config.toml
n_head = 8
d_mlp = 2048
vocab_size = 38920
norm_place = "pre"
bias = "all"
tie_embeddings = true
init = "normal"
init_std_o = 0.0047
lr_mult_o = 3.0
decay_fraction = 1.0
doc_mask = false
Each number is 128 + 32 x the weight over its row's rms, rounded and kept within 0 to 255. Layers, rows and columns count from 0. Numbers have three digits each. The size before them is the row's rms in percent of the matrix's.

# layer 4 attention output (transposed), 512x512, rms 0.298, rows 102-144, columns 0-63
098:152153133154169113126110141108154100172085174185143148189198114088135089107101159072153105114124136124164109142107163154120079113121096053151039104118132145134088194126120133118125114191106134
100:160122149111112156142158144107110099159169200133113116130176140070175098095122204133133089089183134147052165152125146109166181106165088106115130147182115063139143227083116118123048067147129142
101:150130189074132146069141081114141183144083066157135215083157149180158087095124126062094131126144110061157107121089144131125150094093154164113163128200162138123122156119110164122127113114103153
098:140106188090148123184172107067135124099091136107115176158124168115130167051136156124125116109145161079140139190074140122088150114112079121101131084129106235136124110096092108109135170153117168
100:145138155157097113089119114065165095111142163141174078158141097168166140141101155126100122125103154071153142133133122190122115149125135141054132171111155110086167169145097104073126159190100135
097:115145094166132147164113113158106134156091116090123112079098148206124169147086127133107129152119232138146132191094109176133113171103109127133116122174163067119127103148117162141168057141075107
095:149141061099103111128088159130189136083116132085090118142063091153099131099120075082162121163163137043103182164094113164188130173106211099155144115101170158149180086151108152107145140108131091
103:222116130139147133092113158121145055186106096164132167086122144131144137158104150128077160082147130118081126156151134135109177053127105115180172165120158157115083139152124179149134125070069106
105:022111145159102144124127112144118155094113155124098160118084131117127127136116097090131142157162097109092182042140050200115110153154118113174108125109079127121171146117193130168107122093124120
100:142116119101099070145153094169151153122132077117157152118107129119158087133184125137103126107134143165041131118176112184141096098101133128173098151176092091137092164089130134112125059132117139
099:109191099184165171048157145118171106131134162166127122120061086078149134132153112144125086146103084209114139133171126155118151110183154138175120126155112031180153125141107113120157097098139137
097:126141138133051113145121115136128109084103152151167112105187142108095108114168166103078149139115149080129102105112100199089107126164157071148115160135128190099140147117141186136138151168145103
104:134183130099159097130101105171174089103130109124145131166179076149108125165162148167111127137174129135131089121134086128124130159103098102104125078166161123119085159147070100081074109112157144
102:089154149147092188149104116107073137119132095117106119126103150185100115136127162137051146087129111227132121137058143125152151106187122091158113080084105151110158093107093171187150076120161145
098:108099157126101135096100140163108122110143092119131140098142145118093096125082153184016113140093120051082140124154134191090140108142109157039155154210102128094136091110128106118115145100198182
102:109101150115198136098135138121099070107168119150107073132145104195135161102174117093137030148099092092162144082143124121141143138149115164092124093056117198151150092153089142195124148215161121
102:134160164166135133110144132119108132075146075124113152114122181173161094153109100153156085127076201123117116113189127061113126138188110139173098116150136136145139118162145113145178119107147139
102:100102096111159192163101140131101150152108104169180128140142110086167115151137125117195132138127105127159084171149156125128141146080148087113079175095137061105091099130183089135117145167088117
097:020080112098168083112161125116127101166176118118139107166077171094124140108104101139124161124110158111099111139134052058142169128132102126127119122160083048090124094141175220099181152143134166
102:107077169117161085153100156101165113124134101109125170157119088071152182106145125187096162065064231043156047071135140137152114122095072106222109161021089131127138168147115152147087099184079117
096:159160146097114058144144140123117220186102130185100111099177138111172130121082168133116119091133102089069155040053112116149114146158162155179121138128122084125123112115141080122131133181094149
102:218116087103128134130139042157115185145182091163137106148091089097154129134162097156121138108180180155123160039151090108183137110083141169156128177131080097108110033135105170062128145088140145
103:094090134116137147083121106128149128113179171136143125089211113131095098118148117174126133115080175107144073083143135132114162094137097168141091127077123094156137150109135105153140139073145122
099:151143112113044129185139153118139141089101103061152087137124135136154131124164136147153137097142124144114141113106164057147123101141104111138118136125131144085153152108051193061068099098184108
103:109194189119127135154101114123176155142081117125108114113149131065077115142123128090108147125146123098146131103117128115167172104095172212103147109100126186082122136083152117123148170121103153
097:126150090134226116136152137138160100141141166115093115136125117078135092122173155132127114118093127136126141094089152115148098121155131142141070092107173166134204089173213155144135119113136141
083:085149111113142167099113131157068110094086110117114088104123108095112132078103063083130162066103158135156099142112140058114152097121138114150215126126142112146103149125155087134166127155168097
089:063177120120113065118083116167113141181080118167143151101148140160088075086122087084103150124129083137151093180149137147183119144128089139135123111120150168156119164216138117159137109132123149
087:111092133162141110100140129155132116129091111066191109131138148170131105114143172132066155117139135122130147157197117147148157102135120066125100158122105108124068157068113087145137166098143150
086:111137127197157098122166107123118119157116140171127181107149139161110113065130152130107073154139125169114110117148016137223163086176120150157122092152138127088135106132121090147137062160208171
090:161159162123104131205106160142112189150092237143139122106176186144077072157091147156147082150155102166092099136172150099154127092157173133205110091159136184154115159098130098137085086130113129
087:073120127207189157100117124170118084156165122144132140109105166117039085152150119164114130120045110195174169168154173133111120147157039153069169139112119113079118127140137117190113180176141188
089:153112105146175100159141158128071115103175124171088193122156142103063140126124099084102161083198136154109099133148105145121160129095135137183159094139193088155174200154126111124102149142158128
093:141145134147106164141196160127109152094147107132144135089124123185076102106139117154138076131142138128096124122122116141094081132138137137115134133137160126104186111113149149112159127168117131
086:123143145104157127133139058174076134137157151134083088164163139136203110100114147099200128119042148069181122148207131165143114145123092165126079170108148186134108135100138103174056134142119176
092:166156145122135118097145175149109114228122102181140143100166127177113125096117104160129140133073124115175099143111172126112131078187045092100146157152132177092156114125151123142131094111148143
085:107125182092048099108122168098198159090099143171038177114114110099161103063167121108133104130156120133159120102065091110148112101061141103099091114088158159094217152134113172115134164169117152
085:080159134116151129112115177076109087104121109185126138111102138128145078144124126081144138122120111112115042087081084083110091104154120123192177100106143106118152094132124081121149171102102140
085:052060122120115002176103154127103123112091122086136102161125129132141140116100086108146097161172114135163182112138177149154092188084102150115115117110160114144124115190151150143137176140186152
084:100109109157115201131123115127153067087120121108172162115116178093092093182145171105121161109114060134096155140123169140104209099112178100148173164121134130138069115081161130118151142171158145
085:133166138109111109111143094132078138117128167086128131094122093158129126138068087137135181123163113088065142148114138200064186125156153146160124148098136134114098061129098152127103104102115146
093:092114101095077129154085104208127114113114139128163121150119096164111097130141181105228144175110136153171082125163121144158146132139107153159064155089099157122128143115135156125113127155094150
084:101115117185120114111126140133138168138134106167109178116163106122163092155121096105161123220091165139125157170104150098121125139074153122154109194142144111169142156106077108117111119121088144
# layer 4 attention value, 512x512, rms 0.0444, rows 103-145, columns 0-63
088:169087103117104141164050085142139124138080166103060133116142117125095117162118111162191166150135146130167162158123172080111113147173164148163119136139116156169151161212090135130160121141112117
091:174118079150134180097158118093090104131181128082128108156149145177125110087110195087131068123156079083135125122086127178105091173119120116125116164117125111071058078086170131114135152123152100
090:128103083113167161159098114195107161143098083191155134153099105150106110120121111160097130161132113155180068190128110087125105156090128142161136187128154060085188134124111154076095075143143071
091:170192115111101120107103134111117154157136158090125153165119115085109127116196098093085107194163208128141174185188127106169156129138121120080112156069104162134050132143146171148098137090099104
085:140111145121091187076119103056104142101168120160128069127126135156138126075153139153105104104101093103127075125110093075098153068185075164140049133144138107125143157172099092123116130137116120
088:151165113099126152149110118099111124131134101143111141132160162147143163147108186129089107181054187088105124122078142113170113124130063145071118164142117120137141131117107094133151113092066196
093:155110145189093132124161164094122187133115058108109141082149135127125122117108104095118160105135159112118155148132160117115111132101162122056111144173069109136161148096103095156132138146157067
097:103101094122129145131174090086120123165086148169172130114149081086136150036126159133094129078133152090129185154143143163146106081108093137136164126137075123160208080112084156130119145112113145
090:093115083136145155080144061086107169168155132107135074138132127064066134147140108096124098141112107100136143136160127140102139148106110154095096178084158143144132110127099103152105134180181166
092:084088090105201133156134062186110110100137160135098105167195162141160138139077117114190139125159137183162112144156120101107080134100115113101132161148125126096109171137133115113067143106207130
087:156188102089171114124116139116136139153100128218128110155138134085081112179037133169190102192159148173094086091141107156129098134111106093098149080176118072101123103178129095077193113131147167
093:109136118120171124102101119088127141156111179168092108137137131128091109092136133180187102088121177129166129123124152082100176148118158136175155141159101128153157123116152107134145135172098182
094:137071134162147073100155081142076104143142168057057099160124091125110142173124128167164143136173168078082128111148067194182100069075133130128145095145132124109113105077143091126146134122169110
090:097083136103097091137169109119082112124129153166141084090115149141057156141135170068173143089163150090091059153101115135154111178089120145130178156122132172153141165129161177153116105171114201
092:092085108131164152138087129121126172142098088171172163096183047146136134067155199126113138104136154098104043166155088137113117101139099095193125108098165085111129205111106078167132090110098139
093:130143080166133088094095131084102168160131164119121119113115096094118145109130120094125135122098084087114156133089120110096086094174134126148173183120177118115139080155137142118132121157126085
094:155132188123091132142118118089101139174149150188161113126188128167108178119103172156048066135109078135145137062118142135111088207185162108156140125128092094077135150166079113169109121083140142
089:108154119176118157102162145126080128049108158134093075124182087170094180171148111144115133094137047150118073146124147201151083184092122171096152146101136146155137175104136133135121120193144132
092:080125138113097172096183093157174081142129117169153086172120115136134059105150072129141137112187141144121115112087115097138151120125155123113156117109115143107156125112129095128128081227117114
089:154149106098081152176130129121073113100108103125197070093186093137153119105151136115143094151103129107120065152170169135135127115124143090127157120063125120115143100092150134146197112130133104
091:138133114132146081164124119111077117099143100173134175159135116079126167128158044138146133143134157111119094115127209168145099172152134158205139145117143171077080178148177071126117157119147101
092:181162148162106143091049141136157089155144147215117135141105168031169122154119132060124138141145102163102125093139081181135134114109181134166033068123125104139144110184089106177146046113162116
091:149075148081144122117131136162077205182125155065095161044124157070135120158081152099160124154128152135117151071092170092142086140134157166157140151097170133129095123151118164163180109139117104
093:085145142187181096110106186145151149113135088159138137120109092070175151179100111148156123117127148126195178119096094112223131176162117120126092091139172160160127162148116171133151163139124157
092:127149088161145118145176073162107109129131085084131159120191113238154116162100168111112108195096170128108136182128180131140135113131102084145087171168150157137056126139108101134142160110137167
081:119124178138094142161166116068109124176138159108129114182078138161172094161180245176135104196112089114138168122185191108131134107150108128088114147159179147104077138162156158181102173078160155
087:115124148157150164108186093099121143050155122125151136185141106167136109109120094143167083115123155132154133100151084139144127155123124119116166120139081147140139108046128149146136141161105159
085:112139079059075171147157083129114056100129160135086122153088134067178136135171094137185170135138175120126147150103115063109108134097198123133129196068172164148184205099188200124052073134139117
084:144094102072111138132103107145095129154083102192069106177167127104125154135123131137188101126118114119156192165133161141135119178066111196173156171202111112144158176159108137166088103134100067
087:083146101202159129121149132102149128098176131099116153179122087150165188119143107125131120089122095191119162120158076140125131139154080123126084087117089089071154114194140178156119179058105132
086:231135140145096116158137088083091117104095110105112145149145156123175118158105093119106124148101147080159079081116131086111105107129197135139099133156153073135129169120155118117174143166093101
090:120087125139052160156147100064120109136148178104132095131064125145128103129152187158147121104082097126075164093119179115163120110149138172156103127131112146200102095116143089101122138148116137
094:115103131103140120157093139160173076148102151135106097123140139095087086131132134104102131108122084132193164130124167101151175111100110127163146198103135117182115159083138055066107127137162171
087:160070133151137186126148175104154128098091193106129162147125110105140118164173092127135109134107116141185145131140150117124206120142179104093168116176136089147125091121127131136149096163115161
088:109129115111098133141170055131092060143122088127168088120121141079147204153125092054116125161151148133098143130136057146099068185132167114122113088151130092119116169117111186151118126092091146
085:059175092179152122100134128142146107133162121133112093161154142140067113116157142169122150115127120119136170111158142140183162138168105193178158134107149156122114122102141127142088125066109095
087:113092160111136094125151142161208181053148138080045083172141133169108146156100167170167130100097134162135131121110198146166157114083161074102086101144127126129119123143103146102142115185142152
085:143170093126202218167157108136152189164192114186117162123152105165097092110133158103105159078106151116129175119121112112123098177110115096148211147103110100116084139160098116139149082126107106
085:158133104130159089147071131079159148098100089098087145149188142128166099201098136142160139152091172100127135123082073146120101154159149175161153149109127137151192171110070102107051072142115158
085:107129158186118098146094137122140108149156108161176167121178164169146169091124059152137174140097182123146132119185079040129117082085074160123120178129107114095159200134139052156106128139102090
091:152113155153127150103129107108063177113146086160071135162164123063113123137143100145072140128145152112113090160162132098169140128138114084100033122107165157132111128078129103126179090088124136
083:115085121129119113172090135114126112065098144085158126197156111158072133182171160136128143100163046163162130072125119084121153124152126156120170108158157202130137127109164103098051062146140101
081:122121156109141091109149130128094174097133194110159116122116150116167107164074133129172131148115152146154140161134116120114087173139175096153155099127117171058132121124078114131145138127105093
# layer 4 attention query, 512x512, rms 0.0436, rows 128-191, columns 0-63
090:123066132134130148114126093144133117134133176144081094137149146110146066149174166128113110159183147128156128114095137131147154171123156066156159141138117104141167113075123180119122167171152106
087:164142161122128173155140110147110137102116073127145134175153136118132187119134112078082120102131155074123101143113125134162204144189168124169125143166036098166107111147119147117079128101150135
089:117125147130093161096102072179095180140167110157183156139062149134036111155132182162152140139132113130122138124113046162184127057135168126108156122149091197128054126140171088123070149173117104
089:156143087131161160138119133137115099193166086127092100177165165128147126104151148143095128105123123121160097113161088129103123124149142141169151154137078120127132120162140106089121132165153147
087:172085139126200149127129162096101113169163115089067096118073111069135140116125116122187110182201109132102126221092081115069113167151150172095166116097149141109157148153140093127140151123119157
085:072210136146110107185100147099157142132113141094084176104166131145115169132145080184112184151093133118131115085098077084108132102115074135179139097171091086147124045138177142191161100154131092
085:126138098111190084156140173149131134145074131146147052145112146116061134150143101163133154148104119057128151139098098152110165141127086131104140108088124070162173127158124161164117174065145136
090:094141116161063128125139137080148172128020108111174057187166120123129153105097114127144129106161091125140129136094115104143086144114177121176167151162127156106145131104092135140180088114144147
099:151106121145162087121155138145116114109119116135131135109100134090161187118136144180117093108093121100159104080059142108068159093111073104126190140053056139089103109151116072160119063137142153
091:142145137128144157123087137150186132127137137144144098176106129162130111139162107145115160180152123148162079096099106105104173129169054135163127119102129145183140096108112145180152091138078137
088:207097140095135116124126120157098122116128167171067158125082134114126147140142156169119111138093133146129110125138148145118084162214102126135144144166140133142103173113163093085158144169207162
096:135092109108103082129124109152142121118141088140105172139139131100126102144082125080136171148076147134147124125105080140121156102078120091100085162159141076137158100061185131206099140126127114
087:155088123128145123123093112202146119115148155159065129077094117106071125156144160111179133096134106126168102137158174106125102137121175120083161142132090121074157151160171143088167179132135144
088:147133122112184165166186076130117139171141052139162102112128203066153179166149081078174087126123122093125112146130102168130112130104142109101120133123083116130093108178154096071185098163104131
092:129183112137071154207078120169081097115126136132090132190154168148133093164164116138114153078146177172120147110228086086148076149136120129160119185091157133228156109052130077112128140117135077
086:138134060152131093145145113018135136133093139090138061119122152153161165112136191039107113169110109160138187124132083157067181106059140123149130104110132132115154094069142126157143174076114137
095:158137127130150128120093182138150115162110152079118123138126071166105079162146167149080032203132178138115139147164107054151134120169125088162182124088107173158081073107180156143094094164122161
084:107120129116131126136145104153111151121093144132079156173151114174095091172131117128161110132162142180152157112129147128111060120102154193150155159120136151132155119113163141127109106082124119
086:098136130161133080085098156166133125103143179147089170154154128189098152116107194123146173154131155142135181065138158156157136156152125178159099165096129099114119137126133155148151160126139134
090:113176165108164114077127132114116103088102220194153119102046079140147127130148127115109147156141084077153123126098157097138135131112128052157119113128156100168120157189152177142112167138153120
091:114161101139165094166123079162111094176144156126075151163086129145092092140177125148185127119132154154127149075130160096111086115150134136081068192133142126101106154166128114138119120148157137
082:135132121081093166180166141103162091112171211154132048121157149120169115108123107157106100083123122136077180133151135071152126138118143162096131160127081112058093135183161073142163119117177088
089:156158116129122160176137131131150097146115067131102094076115150138129131120121163165193150077096127133118079185107096122143109093132143158157132074113113153139160159147166095146119116104119118
089:146107180146133075148110116076147141163088062110123140144177110150093102140141137137124166054136089173146120175108092123096146155150124207203111107114181077098147176167143094190123111122142100
090:162124114139124153166112111144158143104110179156098125146115073153127117168139133129193156154119124051145128158168109154057101158199127118073132137123126072155132130142090119158093124102130090
088:094044109197147118112124182133139154150091128140099108136080142117127135086125142082161110084096079169086133099089076145104159172089111084094154195109174120101122125134099117090074123164163134
087:119164131114147044158152141130109172162116108163127119109124113148143166104075116173151191147162174126108127126142103208161114130123139128142100120144127135143149080090151133081201068134109170
088:133179135167125117163144081025102102115116185145204129118145128150159108142135140085082088116151105133098133109148144140153120085156149159164134109080091113085127151102076138105168116151134119
088:171146139099088102115127139160121118154169148134106117083077161165128172156135160121109120112116112172177135180105143120090132117114031072174125129087176105104157103105101169153168101144177110
091:131099169160190089122114177173133116121102152090161129204231182139101126089145143138148118151116167115128131087107129061123129095085123140114128199105087151158137159086100129084085084108100121
090:105137103217168131190100088112158134113171105196100107117116169171098120134097107100151121148152135117074124123157076105152125133153162157096143099135114164140138111175133088071172132132111136
085:084119140099149133107094071094126101121121103121137139141097116142173182138092100091138150114136129116208144102089158061106204097112096134086139159100137098139149118181230082139152065146209136
089:153091149151167100154137148155102111166069157131135086157089149112151169098147131101141169138089087109151130138145137149168112132112128190147115114110154199089149160127140128109164150098097121
085:070173111155125115121104141066076196125140094106091097083119131101142070135092101144108134123140127130105158139158095117132131169144148144162113125160101140167140157138142148068077135090145098
090:128101126113145126140125111130135061169078155155075160169133109181113180133113153157102124113125139181130099068061114139127182165130106151075087099093118127144122154113148130110163117149082201
087:080130121152130151143103127111176141110150117165187115180163132105112154160118136101162146113126176112095154114143060089156054114095086130159083150106090197153174165095098143152099115084137156
090:098116126094138121139145056132100132089159141121113136087077160149128138133105098185111063166133182156186081072161164134148121105206118159170178111105155113100100092192128136187144112152155146
086:133159145122131115154144128173123084111128156073159056060119105167109044139139115119184145140151107125141129072137132130091150093095144146166155166103164167186062126122118118100133170138148089
093:132119139103087190091115114077096122109064137167097065114108138134142164113144119121136057140111113139134081131128105131096110161179096156108123104106144131186158059114126102114162109153103139
091:106118112087148152146128139102079086089136150154134107141112126093090123146087109153139108111099131086077160182151159115145087118148107151086131136107154080184085104104181170089157107106123187
087:154087123067140096139113077108116148143161124136112121119119131123131149114114137113139128138183144118154132091166077111113119152207114131108165124165119157148101137134118099201099094129089089
089:097112084074101063128104148132133191095115133156028146075180057190137151129039125110175141152092145141109158083129142168143100101134194156131138153137124112103154108165159134098162177147178123
087:084188141116114122092165147091077148119143178150150101100138112163129155196133117136135098165122117161140150095134142151130115097152124127121140113161076156135093155122127174135121098117132137
095:129154168144174116092131103109120079105131139119186138133135150106121158139151089080130130093082102103143107125128108111115104113169097077123179140122126124160101137132044138149126126157114145
087:141089155090103117080196117098147146126177114120181157153127103131132133069133134087130127073161204113082071111101103138089124094163108092173117124107123126188127139073167143126121149168090158
092:092140085077110100110131085157179099111126104113093157075125110149090173143115163137098080178129101121112091112131122145143079119159103074140100141106053139099147111156148142156091137167105133
083:133144133133148126124184164098097137137151147136141202087101156117196134157156124162155140122132146156125163127107194106168183049133106104095085136070074106151069087147115124204141114175095085
097:196128106159170128125109161136150159071129148116094120159155088105082112168082177126147131133068163141112095148110061107173134127149179097084158141116101087119081121092090101150092162126142085
087:145130102150170174152072161090095095119096101145130105177132112164101150103103126170075097077170215105116115121168109097114080134156126112080130091128197123141114094148128105138124092104148170
089:170126123125102097117146146105114164089111162129136139093159140139123161164082119075128132122158145170153118123125129164109110093121140100069197145103094098112096073132145116126151137165096107
087:106099112139127110132123116145178106172099141084155178134145127115113095110068111125093112130130104217133185120092144126095117142114142121082146141167138068117145111096165179100162161137132137
092:061115144154145112138153129079116129066095128098166122114151134121199112100115147081107052083212146118161162111104055131151144083080085120091162125099089091085109137121125119142152072081114121
098:113138077177114136110112146116102180122085181143191145163178123140110144193103178133179123120106113156168119141164182078139054158137100129084110124173060090118143108100058171137092106120177138
086:123139108112103138108128093097127167098129087132109139181156129128139102146144123117085093119105142141101145140167078098092146097103155113116113116101190110143136135133145129071137161154148070
088:071107112130149191092110160097054088066124117131147137116131116164067136103175093115151146115143103065099150150104177110155165133155108175179162139116133159149098140157135126114149078127146153
089:160087145111118090125171109159147184180146158109148106113153159178108132112169119074172107127141177113169136156107148143116149185161149164140090151120146148110137136103164114101087166117114074
088:141133172149117144102162174080058171166165170099148117101137149126113108092159119126117135107131194150096136140113133084198149095092153171068160134109093108146151114137133123164151121147090120
092:111076164129064168096079154159110137143074153139126114172113139208135184166140132165090146097093184127146204147144107175109107151117129134106131117140147111159148116134155114148092133153180170
084:089101115080132165125086149138181142167199073092119154155116134145145124100087143143128205094091139129178084114146090100164085171162103097110139114179104136065149073110180109175071131149152067
084:144142115040176097181149157129111139136135071129146154050125165109129128135098085128101162160158068079119115112073121097139087134087126114117155153138109152105179092131157118109154112152120143
093:145141131200122122074140054147125137133111131067138113135180167203133114118082124118145119157106114168085137070187072122135124108084183125073148116098122143171108142141109104130157123133148125
086:196150160100212172114085145150098075179086162124134123111111101170138205136099114087150154142133139149108152175067111157164082135148113135115139103150114137098116125122141159103093114107124163
087:137115155126117136167192179158238104151085132097142171181123156128223098058155095175161141122169113197164143123092051098109175112149109108136062094181107067137128132147160055119138101115164185
087:104167126169133088119142167116072100138139117091102078151146083205134151174081152071106139156127136105137120123143131088094119148145193123116146113137100110186089107117145086129156154107120108
# layer 4 attention key, 512x512, rms 0.0437, rows 128-191, columns 0-63
091:091139141145151135155128028153125148126140143168169138093155094097148141146099122166120077127150145096113150170170142093154068131107100142098185155156152169149084087154135140079168082127056195
088:129151164134107114182151149100158160057103178081093117142138104123149160156139124109107158178095115122135134177118170146151133126121156130108078072157161150076127124129128121132143143078113142
093:140107106200136137105120162072149093161145088166212091103143066099190136093165081132128141133067121123083082086128150112171090121093151120130128097132170125121183124119124105137124137122127171
093:148106127145102083187119118082124077166142092135144050151092142147099113119090117158200110128127134121121124137133091180087109165119118052103113110095153112118138094114116183130154107158144153
089:116119169127084085092162195175170121183179076086063137082075108170111122183126118120112073147087140170208190170123117102113140118099101109147195176101121162148082081155133161110106148118133153
085:140129138130108116154254161141138143150189060132117104162173138146120129099180176111155136131147097085080147082161146137143107117158159032132125164088096104138122109156114104165169097138116103
085:115183151120173075151143113170090086138064123124198103126101102131169144111126130126064150109114092201146104127104125203108125133196181148115128193106113074131126122106147095152131155063155165
094:201172128100120097134220114126185150083116125087126094159132104188087104159117086152130108167154138139148138139129190169125182120095134122143117139088161146142159138026089031087132156118105135
098:085088170128090128095119061124136080058123126111138112136077124140243114147099145111110088152173086101099100105094152129078104139074164142117103107059158187082163126128164166116132128151116141
091:109178135098183166101172165117186157119134147165102121142160083153156117131135151120117118129168134163134101140197048108114128127106186091109080121110089113105101080161135155098112164132134134
087:089087105101125213138113145076119122121204174134104111116182148160160094086124129216108088131118152156087112111117206085127107166080128175109117077080148132102103152111091104172101115147104100
095:145164086098134083141127111077113128148119103118184125137112144199106137148107159096088131130115160160075078105173193152124167109160041160113084073118081116148099118056100156125080056116157187
088:104086138194094129155086111151163124167109122157132142075157101150142188114117134097172109176119167099164161112127113112121129106102148128150148141159098149135140087115139167178171122101132128
089:143124080170170121129089117099123106128107162095192151116086121143173126175087149147141110170056069127147146123185148150062078110135133150138126145109215088100192085132122192076152089101161119
091:094143152121102136126101122200113134181102126171134202150105138187153153079139153151122140096124115128177109126130139157143103151116091149082129102150159120142134113067138103145098119126177093
085:150155130126122083115158140174189136121105091138188116113090169147142112184180105066145121160134182198124137149236160144117150151144134141107131159169102168125105108097152161152145193124173070
092:164104146074131158149138139164106184181177095125105166178118123162091168124157131138139144186108116061065156134121105144104093157148114103111193147170160148149186108224096070158132122141145134
085:164129119103084062120127109160098066108123219069105092113176118135188105132183178097130180121148105126117066182177130159119093154177139203158098105177081137149154184051098136084117149152099085
084:054124113112118141090118102169099134137123054161090160134114137112117138102074139089141146172090055156113138139095169150143139141116133120081142125102151126154142143130116199077180160123079107
092:131073060150171135155132143110141150194098079105119143165148103132115120109089170170145126105054113136123139083121096148115097139170141077129112147132112125140064130126106129125162156161146104
090:163107121114141091137102154115075162151109108156133085153152172155173129142173133128192106092085153140099127151204142115107095039110174129144165169097072094164109165160161114127136116104116131
083:150099098135132191062118139105073181144099113139164150099116152141155092100174137180122102139140086124137157133128064180128108135137115115141162104084088169143134082131104145144166132163118141
092:126167136182107105073145143210164161022173125132132133113118100101099071154204150084112155143119127176174171084084176136171162091124076102134107121153184107102164149107161175193122155128177116
091:086120179133129078119145128130181116163121133133168086173131183122129146127181143066123237141106133125066174102098163128121159133129112159146178186133110143130108146153130139114107184102135139
090:142130122134167163101132170125126095123086111145140155112142107122201146109096149111130108089114121171160111168111144138054124152091163139140124108119171166071074124073153182129189108121115130
088:128124185144147131108121092137114110101119174145126093117123130215070135150091125169143142108072176188113150105137144088117162175142144124083123056147099195144154102214151149164164075141100152
087:136187166151135046108167111131147192159066126130193064089136083102152134105119095087088076102145125112122114159099089120112110129216094051136103131085064183094183132078180131160116116103143157
092:090158142127099065123144199080105180133145130160141144133058128161148119115097076161095118087087080125148091129072122175101093096150113139147133116066101155149110104160168114136132145097086130
089:111104102139143089165163140134071140119147132109116133161087123129161165143066152130139118156130140160179133138157138088118198107186082078160138142198079112118143139081146089102145078223152117
089:084136115110105099144079131112130142127166097123084163132117159148168058193077067118151160125142138108034068107141078104138140146135177113143163127107131124107170162105159079164123106101111132
085:099110178130135167076122134132153135154172133143118143072159129088169119161084117095081142121054127104085137097090112190121160104191128109186090096137112118127108142100084116170055164156148105
087:110135146155198087133082102118124135130166146148139068140128094048212153083101101104189147160091064148055111161077097120131090091150174060113106114171099121110138141172105094145093064106105212
087:132155153145146128074112169195138096151105129101146142094166147123145136151098146151114083129119153151156146114118079138140145151126119160126097079123162202105186109077129170057150116151177125
086:197128104083078096075182081156126184140173075137114161154089115133173141109169152121098089144097119146126186159054108090128137074119118118133166120125123164154133130038140196082161164147096179
090:171152161129096104120105063189100132076117142117091121072111110104091112087133179115103085129106180165116102099182143151148081159130164122145111124041135149127078095120103165101120118137139088
086:141146142106159188156112128131120162071141138149118155141151155153146104138139070089184142096149075138108114120137076090154161146161061118121133131119168167137160073161168108160153135094046201
090:181100126111142184132089110114147094114141184115137100162104100155129145123114115140231054097139172168067133130098116170132128159140159119108129118088127187107112133180152134151183105154098161
087:164115054123131137104160103136131127169122126107138150128119144153121149092084093152085120050170153187137085146142089157158157071106116107150151177176098105098089102137149083156086103159133151
093:138146140073120123125135156135123172128076161116132121160150157083131138133113113135137072087132178101146128125139116136109180145187111054098142108076105148082135126117081137095193111067160187
092:090110214112123118141047078083138094167175151158099114099170138112150131091181162155204078137163136148137134087077104139147131068164105127145070122131094094158081171242129156118126197086127090
086:084130105154171138120191138086086078156124124153153147192111089146161128172128132135079172157125094161131136126176120166124093143118152121138226120121116213119124142122099150109147123189081133
087:138171138154137098095098081119178122114134112151096118081106142122105164033112203104126140134170156132144145103071138150120087148179172150153143144125109134116118100122129186120185164159127111
088:110135059137093182133084048135122184100149105101074082128144161139129150085131106093161181075106140121109091108196128087175080151109134155111110079163134120149089093108172168088143138195131149
094:114139139158128144159125118124138225088082120145048216128122166119106150149066129138116206170137128111086101092099113114157134112144152131068158093149147081155105104103163100152150134092120112
089:099119144107178201164067134090120123097165127108096174134148147176085149105077059106047118130131120101211094093126171123077074146139152112167168151105147148103153095158160107099147144122114180
090:120208139107154157165098149124107196142099148109140124186156114156114112160067133139124101178196151132078133141122164082131092113137123121131149060141088130170100078141150172097171113151119143
083:116101109154150133162165169074089122104103109182176137137104104140174166135178110169116136114055141102132115102172163126111135167094113057109162122162155127120156120080134108182142088150157161
096:091099068108159126116088162124090138151143106138139223121085137145166148131099104154155133172168136082164159108156156168115141106123112124142161123187111128120170148183144119153169130088054082
091:117125128102110093143090135137103129176150121141096149154055179088116174100166122105126144141120105094138203170119099110120110156139082068138122129094115136183086140135174098128142144070100150
087:111101125138089125145190118060107134159081135160108126123151132166144074134101112146114138153090157099146108113091137161160137124103143101178095172167127109170099128103108138114120165164165101
086:117184104109154082152152131106099122090134074170107112136172122149093105147121105199137078146148146059060118093106146144137138124094122098107168068157144173167119127127164153212121130196144189
092:115164204086124124088104113130120157111136083156159132075076128107140143168165128064151133180099152100117167133116123132187140099118179158122150124116164154113165087124117095090121174139125097
096:132105130111142162190169103087086123109056115156134111103139103095178106149130112149095091143138158139093098115103129150146146134145022109107151100119152173143100120143120127165113153099131126
085:145087126142187095139136159193112126146139144173120128145119107152169091099164173190044150132119182117152114126126116137100162098107138141127093097116195139088158108051181146126093083125067103
089:098140116139167143130103198122099126167095103094101106138130133158098135145131109121115088156154089086114099130129154126152138097119167124112139103118183084106147138100121104168173159090153102
090:141197140117111146183098169120113088135159115108223172110156080134142173116141121127076117098155110175103091133051140156107121132120079141182118131162128140125096128101143115168126128140151166
084:111057131117148141113150132095079174120104119143154088152093054111112203101124182128178158159165114121177221169149125102185188157076129136113132139153103131159160135134146141134147172132141165
091:162115109115129145124159108121110138090071157146128082099126122138192124078158133113160113131121173154157142132144140125160095143123064125073134144201124157158085149117195083092156130153087130
084:126130064117180110117101109093147158154158117136134121177112122065104090155090109139142177211128195100099098204109139122141148175109123104112136093108141158087156118113157138122161119144076155
084:101170138197167074121147171177189165139124105120117182164116056128088181133140105099115075157199098096145096127109095135126143135108156061144130127185161142091101130125153139132067155133125143
092:180133096092146156128087152154119156156145164132154159112162069130146129149187130149172020096109178141176134100173162167114128086133032128112179170114182114150142125119193116099134163111135140
087:078076149121098101134128157145132111164161127122116168113170124104163177099119101118122083110118143106147216127207142127142089111133131178082093107142112080110164131166092100113120169105164185
085:181075143125083044153173102115105133047187129144140093149174071137190053167087160142078185112148180207121117132143168075106185135145136176165106152194141096118095068159130107139156100105062140
085:163130089151088151097215082121121145149152080119112152118181131074129075128176166121134108147122088082132153100174037103083141131119134121116149153144161138164138165079185113136181158139116141